Weights of a small transformer language model: 4334 steps.
Each number is 128 + 32 x the weight over its row's rms, rounded and kept within 0 to 255. Layers, rows and columns count from 0. Numbers have three digits each. The size before them is the row's rms in percent of the matrix's.

# down: layer 2 MLP down (transposed), 384x96, rms 0.177, rows 243-311, columns 0-95
# up: layer 2 MLP up, 384x96, rms 0.226, rows 244-312, columns 0-95
down243 095:178176139143096125149096145127082096144119106104065144126110130160129135121138157058161121144086119121126102152149140133151151067102065123144140151157198084085135147096102130121160110126130127112123077177198157149080105131184157200165192178123126056127147102180093137131105159141101147163
up244 101:151138114133169136073141050194095069153118153135128112055154110051200096083170167132156112121116139152095120156115115147145133178139072132139128144143100128117128134134140092157088111122119140075141132129103150122048157116154161147135144194186118176176100104106154163173133087097144128145
down244 097:125099130142129087148085154150107093087129147174123090143106165113107068105148117128184081119219105133129148120107156098074154101095139079083093103112112125169089136133143136159116231123132165159076107138114135128193070120139129157105136143095115088110136081144088132072117188117076144106
up245 102:073144095098133113109132128131124082118115153101170103165157137135168112097162131159088104102207152085103161105141141075129095158135154135233093081144131080081132125165100146102107127084161103026148078148127148128144156126153121170127105124116119135135119121125143069050132131075109133158
down245 097:053164113152156131080107148100131098171154134109113128164129160149158159122079078122097059098142094100165116108154171139135084168170096125157193102158128142146085150130103172136128139124106151118107098089126138115185130141079123186167096117100049088109134110137074125111161134034168131144
up246 095:134126119071135091102150165154153070125088153093122087119169056125128097185101068055152103107083117127113104116188144145108071149117118095146128142167117226102126164115163128116132130138116111103099095097109167194149093103161115116114216144163144126122133103084113112119102140106076123132
down246 093:081118101212149136098175138107119123058111051154107127155165123087124138176107182116089145141152169114182155176103158112128132100130106050123111129186178127145115131193077137065138149079113115070130153098148150115091111119127130155073108119076155128106109139117103113143147081111163108135
up247 090:109151155113094134127071145088069046119087159133114121116106213135139124181180198135134177150151150110120127128151075082079090159133142134116140099189106152138128122190108154084127147130137108159154145146162156117167131167081150116164145125153136114120109199145166148087124131215127122135
down247 114:125161078121163092133188111097181115131177110165140103131127081178108112177137079102134127112133132119134072116164170164168161125114088105124130130105148144145112220156130133153152158137204153136107111104144081146185064103147099113124068149093098073131130133089160109137107132104123044083
up248 091:134147147121122170115170130192150148153112154112122169087115160156142141134106158081057167115088144188130092126124122124076121175123139139215104132070085170101157148139119139170146155100179124135072153230120145124157127124125181141135212066121110123120096142133085155156129107128146121125
down248 090:165086117151142073131098079109119154163153098057137112187111179096103162187127150131153085175134129103143157141081202106106125112162189098055119094149134160119112078143092122162113175109061090141115159104112107142083152139111110164129121159125107141093081139099158124162082088140140175143
up249 108:128104142144101135113109124082142154071157170099056115129120128127101121193087101203179121082098199100141072155146113113074104115133102165101135091097099143138133126151161081151188080151129145098137097160133184189132117121105149120135153083165188107094136126150132137102135201087136096145
down249 096:111116139089139106070067144151105208091136115130108067126147098150141147139147188087060130075103138146123145156164128166110100164146076118154107152129131179182151157197129099111138188089141129117152087083105072138081101103152139132141131053124112103129096122137135132105186105148151186111
up250 079:131156147116134120138114084192125096117153146113178136187115056214151080165158170107138136136197124105149137127076129108169123174112074122177096147135130127139069105208128083091199132107175073114166167109137073121136106130121104109140100146152125102169130177122124134124104125162116140151
down250 093:097106151113162114137101108135143096143140120135147133136164132180122072111055113149171122083122146132186075094122141122104063139157121126113095123160082124130119054171101163164128151145106114139173176143083110131103168131140176137217132105151122131113065103040151126166116160154182179098
up251 098:202104110128123160154117136086152090171099148159139163110175142109187149113187098128144117144140147164137146108150145104129114130040136099186145083086102087077082164080124163109103166193141152115081126158153156134131122105176163089098108059102179121101111147178150131142139112180163141110
down251 101:072106177129136158144068182161113126129119081078151145093132136071117084144137134136127131112126102141132106110136197147182119104178156091072143144143164146073168065141129093118164147115124101143172104146107103160060173094110119059132112194122094131120100141119132134157157216107127082130
up252 097:082105116100171083096139144154197108150121160085157098104162143137217160147136129135100216118113134195086139126161130158093128069119192143106097125146188119118118127130106133067126174142116105133054163095161154123135101107134085127126169080071149167126113149123130076105102130124166135121
down252 115:159138157127126120127135144174157156150152143166184136168142119178131113140089067110138114083121163146141130169111119179166144119150084127093107134175096139152143095096162086190162062133097185110176199142149162155174213121132144151155139162160172125127174139113083119133134196180163133138
up253 090:101127162133125094173137105132051080088195157135144173139133125130127157114136184123134141146195161125109124140141117103081156147162168150139175153128175149152103175123144113127136160154102079146117156111129134080150155143114050124107142195134131175196065131069125126131104054076085114114
down253 090:141100090116078163128115208086179141198174134185156142130155094156116186171126093132101099140125105111115083082098153087132132152138121120121051143072093067136120108132104068165159160147135138154104131162192133119137078128120124167138131148113134093143150098140181071127138202131139114135
up254 103:162067133139135134129131160123092126080132114147138139144059122162106086134207138162101124208205173064051121088090116069152117133122161132098135139133173147152112135162132107152107116162086101136189128087084086173077096108132102142117112162130137145129107079128092116155127118080155102155
down254 088:096151087169174143141160187169197123131131158120064105128165075159104118137126158100182126052132128180191142089149123186097112158134114167139173117162094094130101132138110155111149123133115154100077204132117151162158164102159156163103179157153132126158116146073167127080115105160151115145
up255 107:054101074078102110128137113123170150144114155148148121099148103086126146144154100116116129083161055113100143128156119138116127096077095122065156132125170128141104102140185096167088122170218114183083132144164082123144163147095107110133089136146165171110134102113131143149138067104136168035
down255 120:116133131104168110131141148077135162119096111137183116132181180130153112164093106211091141137192109131102143155188138078126122126119168145141119163116157146074122167122087200175148094135157126152113062131151121111157152143125092111120128161128214225142090155149117084127108168136091135141
up256 105:078134147072124101091076172063144142101133088114084108106147093127141112064166111094162124111115153135127201154165078141207128134078112166171190123098125102085088100133154116110168130138093130152085139160120142159181188135148132122099121119142164085111149169146096076117122193105113111139
down256 099:104090116113099142159133093116126121167183097167097140085130101151080108165169081087131090112118098067051175177094149066161146134147094174175114158128165138135123071034127171085063172136140102085092153138143152138112131155135112104128073139094127143104148149136102101129128138123175122141
up257 095:103164125118121145152146047138117083144131123099084144148153132155095142145146106133127120081150163169100114150175128089093185179159120156123124108067139108148138193179096072102171132147100096104089147159160206112126138205114153122128099069171106167117106103148125146181128141064119119183
down257 090:128122139094107122083066174126156172148111122146123126094172088132129179155095123133070105136132106164163150111086074103127035150129104078218129108143138154131083086079103121139154097125122103117123164120136097116117124088157199099088141102098166095082105178110125091172090153141164136172
up258 115:138181090125146057145122052141131111124089163139113153176109104096183122121144095162144127148123127164072125139150122089118168059146142100116121084081074077113163223142143146157168150144150115135055148127202152152106119074116153131100098093119134134156143058154158121113112137128141125102
down258 120:161121167121111165145187121150124086159108148151098116103084144101163103106149153112126138132137128131097074071141140096146092172127177070121119185110098135150118133063064090035139131165151105123161112184151131145144102121145126157044169158171194138181168143133106122116152107150121174156
up259 094:121103164099131149072108106116136102111102097123088119103159122184131197104135128132098143112063150176071129077123141128169083112099133154144141086184090214134079117101111152112134071109049166158139116141134106144135132128150124137148082100156136102078118151089120128183097137042079147128
down259 098:146177078181130203159144155165153180103146121112181120128115126079061067146101058133152125086138090130132127161165160111087160123078138130100158113122120114125149144134115134153156127179153130178082191145138110178137166123146164067111205116129113107167154108125126146100126137172164085088
up260 103:161130104136102165125090080181105141112134131085060127113081152108130122145135114160107131123179160143084121108166094187127150055098170106094140120122099116114151115119139142096119109123142119134143146046178142235145171122150145126074110119155081092162175134108104203074148114105094147100
down260 111:086115139178141122121192142102204138206127099158131111145116126141118107111150122125081156185153163164120106139105198107092152123089118133136180128148149134163141185164150116161120143164111170080102140065162135081111148135106139100182122079144127032087145093133149136166165176164140120112
up261 099:123087067100088105160127081121136093111150144136135127156052110116166131131192171171135095133101099130158146124112106119145087157157101055084139158128137140097160094150117144082075118060179182123186150152145118121106105122160156073070109131110080128104187112072155132139119122057140139141
down261 105:129138098162140088152128164142108137119101137169150123144139120121126141120097088088136169156120063104113086159089186187118054121064048111155093156135168115113102170154103098085104181127188129131125062115090061135170113120108127133142134147107187108135133095160146152174079126128185102096
up262 088:103125164097070129085132077125118067187162169093112153121142072133120126115157153135142107123135138117140134111103087104157115109211046152133173087165151148074116152087121145158171073083116106144148128158186144151137138082177226104089147112124096132124098119111124133140102187117127141109
down262 088:164189122149119127162133145122143151082152123118117152198085091109127092096160102119112156152127075071154091139131151156165124129041118113199101155151207088128108167116135097113161148094131172153114092109123096147131127107141122163090151182144206116190195138135116114149130107077107166126
up263 090:095151127130203105145084111168145125146198156082089113103159057121155180170164112167154145115137128109106086135135112111077132140116139128103169126118065116129178057135160081138188134107134113180053123128188166159128130119165132159106120099143116163113183121141153184099102155129094086135
down263 081:119108154174102114117182119138132198138130113162154122178137166186093131127120125108102144102130147082075151109102172141177164114151120118117093121127136160120117108093135092183076139102160180114192168067095110133095150103150062086196142094128103121128087123139111088166197114183146177097
up264 111:132144128105135101105130138203061088132104129158092119146121061166117152126119154151124214104119095151083126077097116126077076147109067148111139142101206137140165083127135173153140178074123129145113151140143090102173137138128163089205114124145152149178114085137079160126091157153101120102
down264 099:124116167104111181051101158123138152139084121105182146119093126056150148148122083116144132081103086106088063112070145170123138138106160158127144144164176105071191151147150112176086163154105089184159183147105193110098129117156115117084154068116096126154102120116152113117125100170123144148
up265 110:129144088141200052122189145120175132130113150052149123104126166174096182132086141107165110127147117144107118147109124104142067132101121175115130144160118184100142118148127107148106110074166097120177082069159141054145129136179135096104130151117115123126142164104191121116153114090082048142
down265 133:132091098172075108091159089139145106104146151157141125151140140167051121083081127140087191143139117153107093094120147163090123137077054117122155072140088149098121112138162103121189161094127186112103098119093105170116148150155184180166111088142060070144141135110106180122114106149163149123
up266 111:122093071170116110181134038124105129146075183145158146160118137158159108129124124133103188125138174118096125115156111080127161159130147135107139136121165100100102124148154149158090148069122158129152086108107129109032156154174108134147086077101068131169133159141121117186148079182170089160
down266 107:157171137141110141089143186165117149116137112111162162117092147190103200120138101143132129117135142136135102121072120134119070141119110119178153150170125178145143182126142167066145061126124163096147121208121121091181122163139095047100130135131129115170120170169122146125109194074169135188
up267 109:124184062110097184169149165159123148116128142086139243071135106111154132103145139126148132096120043147095109089148120098138095121151095125108097111119144126166112169130115102138205148105147141098123162120102079124160063138087183103130129151131153080142113095160115097125112122115079096072
down267 098:117057160111139083098109163060167125158138111101181195126094132191117136144139131149137132150160230121174169159143115133142092131108119118092133131148101151127177082126132085147120165095159128136167172100111119170067105136169147159087108129192081179121117159085122128144076105096129139102
up268 119:142172122146089088120182111178150109110102137111097121109122090125179171151130122088134122100164148078126090143104095131133156043150162122122096105100111040095140139119142192158160148155111118164111092162116100115119065098129203104143123073168149141146130138126085128097113218104107081163
down268 117:171147080142101124110159112146137131156114145179123130154091141121181151181056144105065134129086126092122116082148081107154061141107148119115141175118156176154149137115079098122093094156164099128104152186080054152131083098113148197151172127151189086165093117118140145121137085120161151172
up269 090:103086147099120109104137168136170083158154131163155122171185120168100082093153088136137138160178141091113114100138092136158099116194095143151098106113115117084075094125100189141177155075074077181147127155130101107086157118196094146114162138168110076107178079094188145125142119102124116132
down269 084:105151122113100153139105107146176159115157112121102160088167116067104106105090096134131101149153071137075186205135165142095127120114132150153156106175119128130201153104124197110095208148167106166150096070106170151138126097084066101140124147098109111109131067147164142089134159103141163163
up270 073:152067171114123128122118158183134172098072126088143152128109120140095110100113141145164124173125168154113101124182073153091121082135102129071117191140139153161114042164146125128170168106177119198141110177157169127173194136110156162144058160138145129153133147115109147143088085134125094166
down270 089:097126167132163038151148131129126115093121116132167178105138182139122156167154162153109088151153077097165093102061172077118096088199184132092118101136090082146125120103130142129128076109076133108199103109136142100137131162135070129127152131123159071132141166117139100120124131144105187059
up271 108:115093129030129162110111147127116120102144109096120124108134193146162097099129128154142088102144146092126134128202107168126144128101172139126148148163132076124082127123152102121175140150066161105179139150146068198091111122140122162121172092130040189142132061082123176145140128138169148099
down271 118:133122145137101092112150150053112105121147146117082144121137144149083113163159194142124123151140162128144114114097058145114082119114069149161147085115150135170165167089133049116122130071114120086178146193159145220106146105170102108102121113189140081101140149185125157115147111139129068121
up272 095:155099120098133125123071123147113144111146113125136179159117127162084053104158151132142181163119130095123135127185110132212094159141120128119149187096196129124114160129113096101173144165048103129162145187125126174129171135187101098168105112164178143132173099074151104153136087073088119118
down272 097:112148156179137157122089155136128106126125168138120101097114145083100112175156041119140145137116072132096137133142154090134162128074105137132176102111136133160132143160158137172152128099125142130095120077091140116063093113110150199071119169046085087110081110193121134078205142122158096148
up273 091:137111069167131151110150075127162125174173172175151124058138098142123184121158152130093149118162142161157148096163138132069175142156101123094173101082100108186089116144119156129176143128091169126117115131186171130174139135083143130145133095079100168081143151141188127192123160074114116179
down273 104:120109133157128125130137106179122132091115074063114121089133145148091117102095136114094065115109149122121182115113167049118104076145147090112057139173122183096111097077081104106099133088111099140197140089113132140078160101150095114144056127071085099139073129102091122091174117149137156122
up274 095:128121118170141090122159099141147089056107142081128146124199157120149179115097166101064088185151181146106098102121108060122100132095132172174169095170098129122134075128088109153146063086153114119125091164114129114138073118162156107135046128137116115104111148134159126146064138178152138151
down274 101:104161131080123173141094152163123183122192102204076198139138154130067149143097035104155122131128094132160115130127119133116123082091101166147100132097157191087161183080174120154076123150121145126109125140131162107141107131206166136155160076083116120126150140126106103165137140111094127122
up275 094:125175161139125167113098184107146152147170094130120133157161193090147131127159129158033133155153144107102045138104109105211151117132119137103106149110172083173135220105165173134117117158130166154113163132148150100198131109139134101092092148100182156092105117128099128130134089152098107125
down275 108:117101152156135116159117090173159115150103128080146150092187122163080121117093135127112112135132154045163147129103140104097050136135150066161157143200109181148134080114147067075103113115146065092116141094098137160104115169169183148120123124188093119137117075145084127071133126134155161116
up276 085:084122166111101174174149163125117134088151141133129125078101140205130104118183140186128102143105134079162124099123125123152087132124105145086099116088133150181169141111127155083110116177075212150155138110110111154136120104147096177067106079070114093153190142160152140197133126088134170165
down276 086:169131110142057178118150133122111137099167129107116185125137096121153152159161185145109188102111143144081118158153145084085161120191191119133146137123108143117131132125152136164189085130147092141171117144157127052143116191161201158122130125129114099107082187179123121060104082174149144140
up277 110:119132084122117111106088143164141132100189202149085114132128104125114155187145063107126117153071119090114111106123135141112104125143124203089118153113113095169157150126124026118126147091167156062084139150108073148093126145133115216128105126148138096121181154146113090104169145170076120132
down277 117:087140173163185113085057124156155191096159094182162106095148121151082166141140136101111127090072182083147146143054137111142107092120110115109097141148204104097096137162155142148113145135115168122134132104119158119162126111097138187164078100090099067095115086114102158166137172130147169142
up278 101:132122074093139124079136149061099142163104137151097113175147163108150179035140123138123171130128147157084189104173102138134111153126089138156168160127122148082170116120091064151152161139124166156080181164092120145086174076117167148102114106100134112115100095079093204107116150138099130152
down278 107:149147160147116136110086126097159112187125112157182104083140157163078127172112113143131122142096139146155198161107042138099132146202111151162119130095095105128114114168120139150119144054148164104095119131115136146100051133150182146117069070130152082101092144168153077189134155168109112129
up279 093:139082197135085095077179077161110142128097136144080089134104064097123118092122112154109057066113125121116137097152114144184159123139093116138125132120138139119150128104204082120140133207161091152149115098130153073103107149130114114110183146168133084111175081148100067181096141147098141134
down279 100:077061121151143064130180103162153055122159120147112161070166141150066130169070142137085166112122129070127119125109138136112054123190100127142113130165122120137121135123136162114060163104084103089135062133135112172093108145165148069157132137102079116173090108087121125107124144150153102136
up280 096:168134151116130127197117074199087078111151117103072108085104113123114121100188093104159139161169188133183107084089100093121063122112121122122104095142105156121119061060110147094137097161127130143130115121087119090140106093079191074132169138144117121114137120110159097114075129102080103156
down280 103:077160104140131150129082090101178203177092196169212163133143099159107097130135141133067092091095106140104132131173155138137153187098139150124182169140161122090147177173118087189105167101130130128153110136155118139146118086149097162112116135125143114126133137151173141078169104174164102176
up281 100:091184113131102085134102101108181154064123151089188113111103113099170092126157127130129132075171127114097111162131126155165128165080124133144194137108084088110142169156101149158098149086116144176116093127072071151112079182166123102107171097059155082111166133106149085135121075127173158133
down281 091:131123135135088127074157180179098131122160117188081099136163117132112187099117088091083132192150184079120115110139216125110128218120130138116125174158146136105139082113139135104145134119160168109202133103121101114118104151132118123152114156133133190157176114163100148145214100145125089133
up282 106:158068067154159104154051131133116077213112140145117150103130106101170119079135094146075089132166125088164131190110122167117134171107150098127122073115073113103111152142157126112111144148111157104130148130109131095130164139173135103163191072080091088153134147076132114163134101144168083182
down282 114:150103146150122090142169156115117132080214117117083137139147112189113079152103089105108125126116155151153109051150138146105100073194133137087175167185141122166119107124159132186156126134111128075100165125102134146132116179149124126083096104173147100098143079142072102090103198084167152116
up283 118:135156112082094088116086055115111103188112146143099108089089078121161130204100136135136154100065115141132069176113117104137149121139215137131094107146166121070109168149152157122097142147145102160123137151149162149159087130125128123155074085170093064089119140080130099133140183123109124189
down283 115:145147121078155096088162142121137116212115176162119147107133122122223158092137114186150121090085116116121096144135117063144100100044168142162098117082117112110122126109081143111080085193140157155113129176131137158143106098099180096137116149176154134144108147100145083092101157127082158165
up284 105:101180155158118096159097095092103138142158159170108116136100083133127074194133105133171127111108103110129101168132132091085107108093117121200098153137148136121136181156152060153077179102109153068096128111149111198089119077119057128101121127130086118142164075078106108111098079129116115182
down284 089:125105088115095110144159127126142154084125122161161131126181126132177173118140054175166175078113146127081114180132112125090105121057138083161139065111195121130083102143129181145150134130116142133123157129143167134167156142126182153161073181134141187079162138130148168115167189115136103188
up285 107:105106071098090128131080114125146051176131185125178146125144109130087153164133166117084176117083217162147066141140148045131117106105121101101173090091132173095141120105116128148163111109123073148116101096168085083160170150162125092111135161159136125119134106113154119143146126141195135170
down285 110:131164150083157110135088082140095131110159106147083077148123160181124090091097123109087123096174119111062169127116117131102100145096122088152174200137130160151104110155117128046147115083187184115039135109150111134186139152107117176125092143128175159128130161121154100108121148076078116141
up286 109:100103136144075122113107105145155111124151139160187107177103135116136146148181043089140068140151110146123086124115130115130090069128130168188061157171105131067180100100114103102146171120157153106122114113147152138149104093133104118140226147101186089092090130140071134084156130158151105131
down286 101:129026158163171096078099093173151151165127139180114158188117139143090151141126080165085137176104107173136079156134117154088100109113070105118142067186094106103165105132195103121113141130126142123093117119104102164141100079154131139167116163103147135134080104099128099108119122130176057126
up287 120:114114106068159116116133104144101085174116190157144128077095156128162114147111143129103145076031188122145112169097113096101118149114136136169164110176128116098093129202164147156109140102118096071155160127144104148161137172097127142139057106171126133121058176151167124069164146172133126123
down287 119:113111094163139124123112095165089080184125130148145116131137120148184144114137119126137125052102224157158051138126156147166145149061093148139087145121174127122150181117107140123096139083099152119114113128100106180140108177101152141135157126123215061151116155039127157144102100133113112132
up288 092:140118234110179175125164141124120124154119178148125160076119149090202124097140125098126109085113189125142132118185108141139105112154088148131149095145145098141145152164168176132108088102121132105106083049082078169107101151098100088160137103135162082100128117178163162154078094114129115167
down288 085:124119103107111115135126087141143137105143122071097105177103118126065141151156178104162099130108070083167173141201185144129130110143164090172096104145102135141183075053114184115152147027112085146156166155143115103080123083163123151131118104083109116110130185108127130090123103160142139125
up289 114:109148129136116073120115148105128131143081164138217150141101128108164140117108130169168103150103134112069125085075088122092173154125153122175125089108145123178120165188126114136146200107155120065107168142097109091053102102195168128064113085115112138129143123144158094130172144155193149108
down289 120:111107081138127119135130087101169148155144160145104108067189138114159158114126078121139133162065095098109124084104124124127094130112134149194081186040139133161117212125074121085166136080137137139169124198143160106112097107109099138107142125125125179153187128121114113104175156096107186152
up290 099:094111154148122157114146125138183098104080084129103070121134127087176109073113114107168094051108124170152137150146111148175168122193156135158194097135144059220127179133117107099106098132147155069139161151160115117194121099152083140103125146116110164154130121099140105159102151137107102176
down290 101:097147123187064167141108126136146093122148134188163103112169087091129071150139141085173116141170048114136147043178151111078145115122122098131146163065125137142091089100149125171122144186122097139145078105174137153159107160151142132124170152114110163134140062170120128154140137079129186140
up291 112:156155087084192135137108155184097076115137154144082146158143062147135133132142122108154140181162051181137109107089122177093090143083105141172075140102139130102076126058148157061120136162120134128154146127186095133135091157105132113142159102123113060107152132115116155114109135079125083188
down291 095:060154159141111109142133141127117122128185128095177132116184092127113139116109083131052104101109149100137078148142158123154127161169107070102143100175107123130137113147081100171111177115149173116181177098143197030135149145174129064085100124180150163139123145103105120076116144163126142124
up292 094:103123160077121054077094125132135132200099146097200103141107111177101099099177120175131160146122093114107165129209116159172149152123201128117099078185137107158136178115138106110162149097168146145178157114180127130119154169115118152115123130121161105068178133162106117133123148185119152111
down292 099:153148170076173176156100110112169143134145123119075213092119059075154126106152139147120106113136126070163142165157079163098087098181140094160146133120084081092157193143110208121080169085142097118122153133106140094104091181115095164100133117153124117124140161098095133128118117097135106097
up293 100:108092153095123067154126192152126132100126130093071142080123122127103113208148117138146113107169098128131153122094076137168112124153124093095126151121132112148160196133164092154157185085151067102178167177123179151075152217167140123141159113124164103130154173180142160093150131129107095110
down293 098:118133103153148166102097142137132130165140115059110125136120104140077145124152143118075152076071074111185160177166106121157148098189080129152164087189147141126179104126131128137106103134141134080154137119112164107161170116134107165155079160093067177130131139056110117106148069080145139052
up294 092:105113159116173041086159146095120126113122090140161142182129127095103125061087145098173137150108116161058131112135107131161094119131149167138150134119153108093163142153088068151110175075110114179191123093106073124130181143191114187157152142143132116090154158151105074138115137179146157168
down294 094:205165167147152184136194117155147129153115146124060136045138115101114155165151195068131175168125095128132132120149181118060140092101121139143146089161119092122177133132154148124091137164173088108110080127121143155153152105066124110114096153099127131146130111166197168130130080120145142087
up295 094:125234078145108161139176129137146109096089115050132079104148131155137133133062118135114148124140145112136107122080071137113096087161168183115160077062146128138180071119131125098077107112150131092120139165139116120119119104108167091070143110123083132144145163178143094109126203108153128104
down295 103:140133152094144089156147157118060137145160142116158130135163150096144141140184162121139117104117164203167142079139153167097138150085103113136196159124177145146104200154198101131176146175104150083114122153109113160179165156092104137175094143140146149062082107195174135168138113111109139150
up296 093:134165144078112128068150124136136136091069175131115100099150075122124115127110120094150157086069181104103091082153145099116113186143156076125133115117153095049093084148133121142136143130093169132181139138107121150098151159193162087120156171078140143127144203175087135163118096131164120194
down296 084:195100160110120163170145133066128151097167147142143162140150153138105120094115171146091118218172110115160177107165143108130155192124101073150133119230158146162140127109123114123157136076126137106109103095083136137148160142138095114091081167062091092150152122077106119149082131151096156102
up297 082:147137129118168136102113140097144143135141104087127101102048181097161137117071127169086125157152081128085040121126137160159158143177142170167121124192091124135226107180133114103123147117145136057136134157090095161168131080084126150130098134092146142104081139141149087098107094156138161157
down297 085:192160114129162107110141105224172092129111164142156160173092118167120137192178132112127129088093106120150203144165140139128203168154063123146111119134146093173101106134158154108139116154104119084089115167045091118107162132131145125105093122151154164118106165147081100098099133111179115123
up298 098:153188039130117159154137117174122158159158114081125113090073094155114160155166145069120141149155152117148090136141083120138090172129151137161090157109166088144106113072142106103121089148107162114159178169143139104145122115149152122095119114144114083140192184101136168164167167163113030115
down298 100:112135138157118093097133129161124128152123144108119148057196128128072132126128208141108192124085117074170207130131148109103137141179128124121133103184165103115104124106053146147119138133173088118135115094161136055136113142060072129090084146119133136159057121146096098091152084109098126124
up299 114:181192093161122122112148105091162153133085151154117138170139089132148112095091152137118084113108132132118096123117127113132151151083116113164082111121137109085091176154211082138186138085096101076140171071146079138114152125182142143121081142141134149209135082077108110135114071191146086152
down299 124:173140132098149104187120138069143168144144129163200162083138134117125096137125090190114065102180091072119162099131153131097135130104135159137124130140122084131161136170119091086196130129107139094102096085181176121135194124185154191145137148165125117120103104101057149160158075138127149110
up300 082:097126113145130112154154125161112123144099151121090113123151193199098186098138165167114139091129146210137155124212119167099120120152121138125152115113108156172175091116177131173127156126225085113070185095134119160179104142140167155118156127110106139174129106132151121176144101109131110195
down300 078:139100158048103116091115131109162186167164139109189126164111132117086078145175114117170096131126118096146112108101149110158160145142119113118098121140129155068145135061145146186132113144092074157196144103150108067065130176158161116119071127102131058075118145161138097132114162181138158129
up301 097:073084152145122084090120138081124090190121161091165094109152053144150179127137155083151058117132108096149113098138101150154081056142134162166119103125116168090136118119113061145086119100131120122111121119129089176158141151143118184138155116160052108099148137154140113135114208170117177121
down301 095:117181146175123130110111100174148119101132093128094131159118185111124102143173155142077172126146155159134125156164110099068177186139112136118105149155098101111165171093188177103146095119154079117099158156077138088126113168077111118082082138116186187200134121115106116112161050107158131146
up302 099:122145118149126140112094052150199084091081100136102067077127164113111125127101121123122113149129155181078091114156136075156152114105159180127068128125117172167174091141133121100110122159155189066142118149103172119094148100101117138154149181118084141125163179186141092124118079179145084155
down302 114:107179093093117139134143147090150124102158163110132152155094165153151035136200132149104177101106062111132147083154132125082106091116106106137116136118196102117110166141099146103147123108119076159159109111143096124164047120096134105100155172155192163183080116098115180119119093069133129107
up303 094:138142167160070080102175072112128127176121155131155061105058122105142147112166159128107117116163105115138138174106126162134113154093151105116112123144154127158054129098086141086115121099161127161130218152163133201139154164071139083082196085098109095139119095091139153107108144110117173124
down303 100:155127162129165075125096105165116210110082126151114118107107135119105200171079157088146168114066086138151138068121243116112132136104058129109138155133108108113111135101152092070143109125141151107177108094111143135098126115117190114154162125114092137135098120122126119133201142114117066118
up304 099:160138093152105100156141100164175127136036133116116154108117106119162145069122131138114195154077124142116125103138088137136115113141126184065187100120147160166102061128093160161139087139162134162173089150133156186132194140071107124146106159161123199169176116113174117117145092160140106128
down304 097:098161254126138148119160168142112102115124104136115121165094136141090037149085152117157132170162119155147127122143195147126160121098121091144158139116092127117192109115179177151170148156072131095093106084171127141141086151113119178113127116095154100126082178185116131127127174132102165116
up305 100:109186128113128132143080089103146168088093138217111184142096110097134104158131106115165064093203137119121106117189113099122083066126120135113163193085133107099154130154122173110171099091065115110080136144165107164102086128170145110151173117131144163118121094129156084095103102140109172110
down305 111:105154115135122139083141105151154131122125130196091232142172165133109126124102154113179120122138128087086119089163166093085105108109171142071131159102144119205116067120109126108160086187180077109208132150116145105142101133131166131079122149124099165135167056117130096134103147106135152138
up306 102:132169105164128092158194097165123083094228140116067170110142080145159109121132189163102122127178164129106117094136060114118141121103097133125132136099091117127120126092118195121157069155193107153081161118137110112129075080075160110116139196121149113130156120139108136091073135119119130154
down306 101:112098094175128116161168170188140081085151137127091117126129156159151099162093147081192213184131160136125118149076170116091161117084079154142114157113096158163104130110116114082160116116157125080117094117083128121158136119074148186106155157143117107186107094126107118173090167161152062137
up307 086:098149146155190141204102117202151142127101106121189099102115161187107169117130128114133084161161189118098106159143089166160131134162145131075163078126110097185149087159144068164083158131079115119097105118149075130118127070138129137131130111123079080146171150149166143130134188143165101149
down307 092:130117165093101130076174128136096122146177111101066120202112102120107167105104133138118139158126112064170103098102180148149147142177101123149144176184125094104097191073159124141178094138155171103178183199171157139154146169104127168175118123087150082111119125083128138144169136132151160139
up308 098:085148096138149132098176104100146059153105199090152059130143120104140203083131104104081124157141121109111139143114125108121114095102144141151163100166135091159105114092074117112138151100180200155144199130132117126129167095111112138160097155131182171196162158200109166134109170129123109098
down308 097:109118151101124116163164137169057161108091103148093155109129107092098118139158118072126100064090121134202177162146191124153164119110093119106128160151156160130120153158136151116144137124115081103177134072088210172118149150108173127135109102115098115120076144078126150141168068154196130181
up309 117:116170043104078150156127153113129130148116126166132184127111076139092139124133148105089134074125111151093160171171130144080078136143129156117140185080107119169087116199144099088142099097105069159101146120118139112133156113167129083161062157204134124149157147135128150095120175113163052135
down309 125:100111052098097117126080154148128121185135171150103142128109093119129145129119118163096179167066166170184143151216149126101104148137093069104105180126131149087178114125106093142143116166145102144125131154139136111081148123113161132146183150204135163129078141115135125104099151174065056131
up310 088:088159087166121153189144140178153150151147175134105170090128131133183156142115138133170167225104111157109074114108090106127161152112150160195141129159128077164108160097137113133171140113092143123139134079123081109136101116103110085152118075085154105096087074180070128183112153114169139104
down310 081:100139156167130172093154111161155136095109078067146107195155130161104094111103166160098111146127186111163128156118136157099145136153167177140161125132110187138187103145122140143115079112115100115127138161125107108108194151138128139132104199177061231118159135091195109107111132097096105131
up311 092:132070124118125060100129168164062150113190112131084185105089179114129127054158135119179162095093112086149168092072129138145119079110142099104104123146135134093157108138068095120097152118164146108146116047167147100155122137150128079099113138132105188115110114163117068121124083172114105125
down311 092:142159103160160099144177101073121153100105106179095110133166165124157123107030161072154145115176090176130123143130125105120082075143132204164168119115071142127092130135154143124099104172131083144132077172167106120119093058109144132092124125109135150152085113131133183170152096147176104163
up312 108:090193120123069154128217142179118137108107107144175133124135102069131127114103082143126074112090115153107140072111137118119112117059154140166077169143149138117188174112105099125102175114175134127127201075120150076149130143121119105092121168119152048146149084114109080166152107128141141119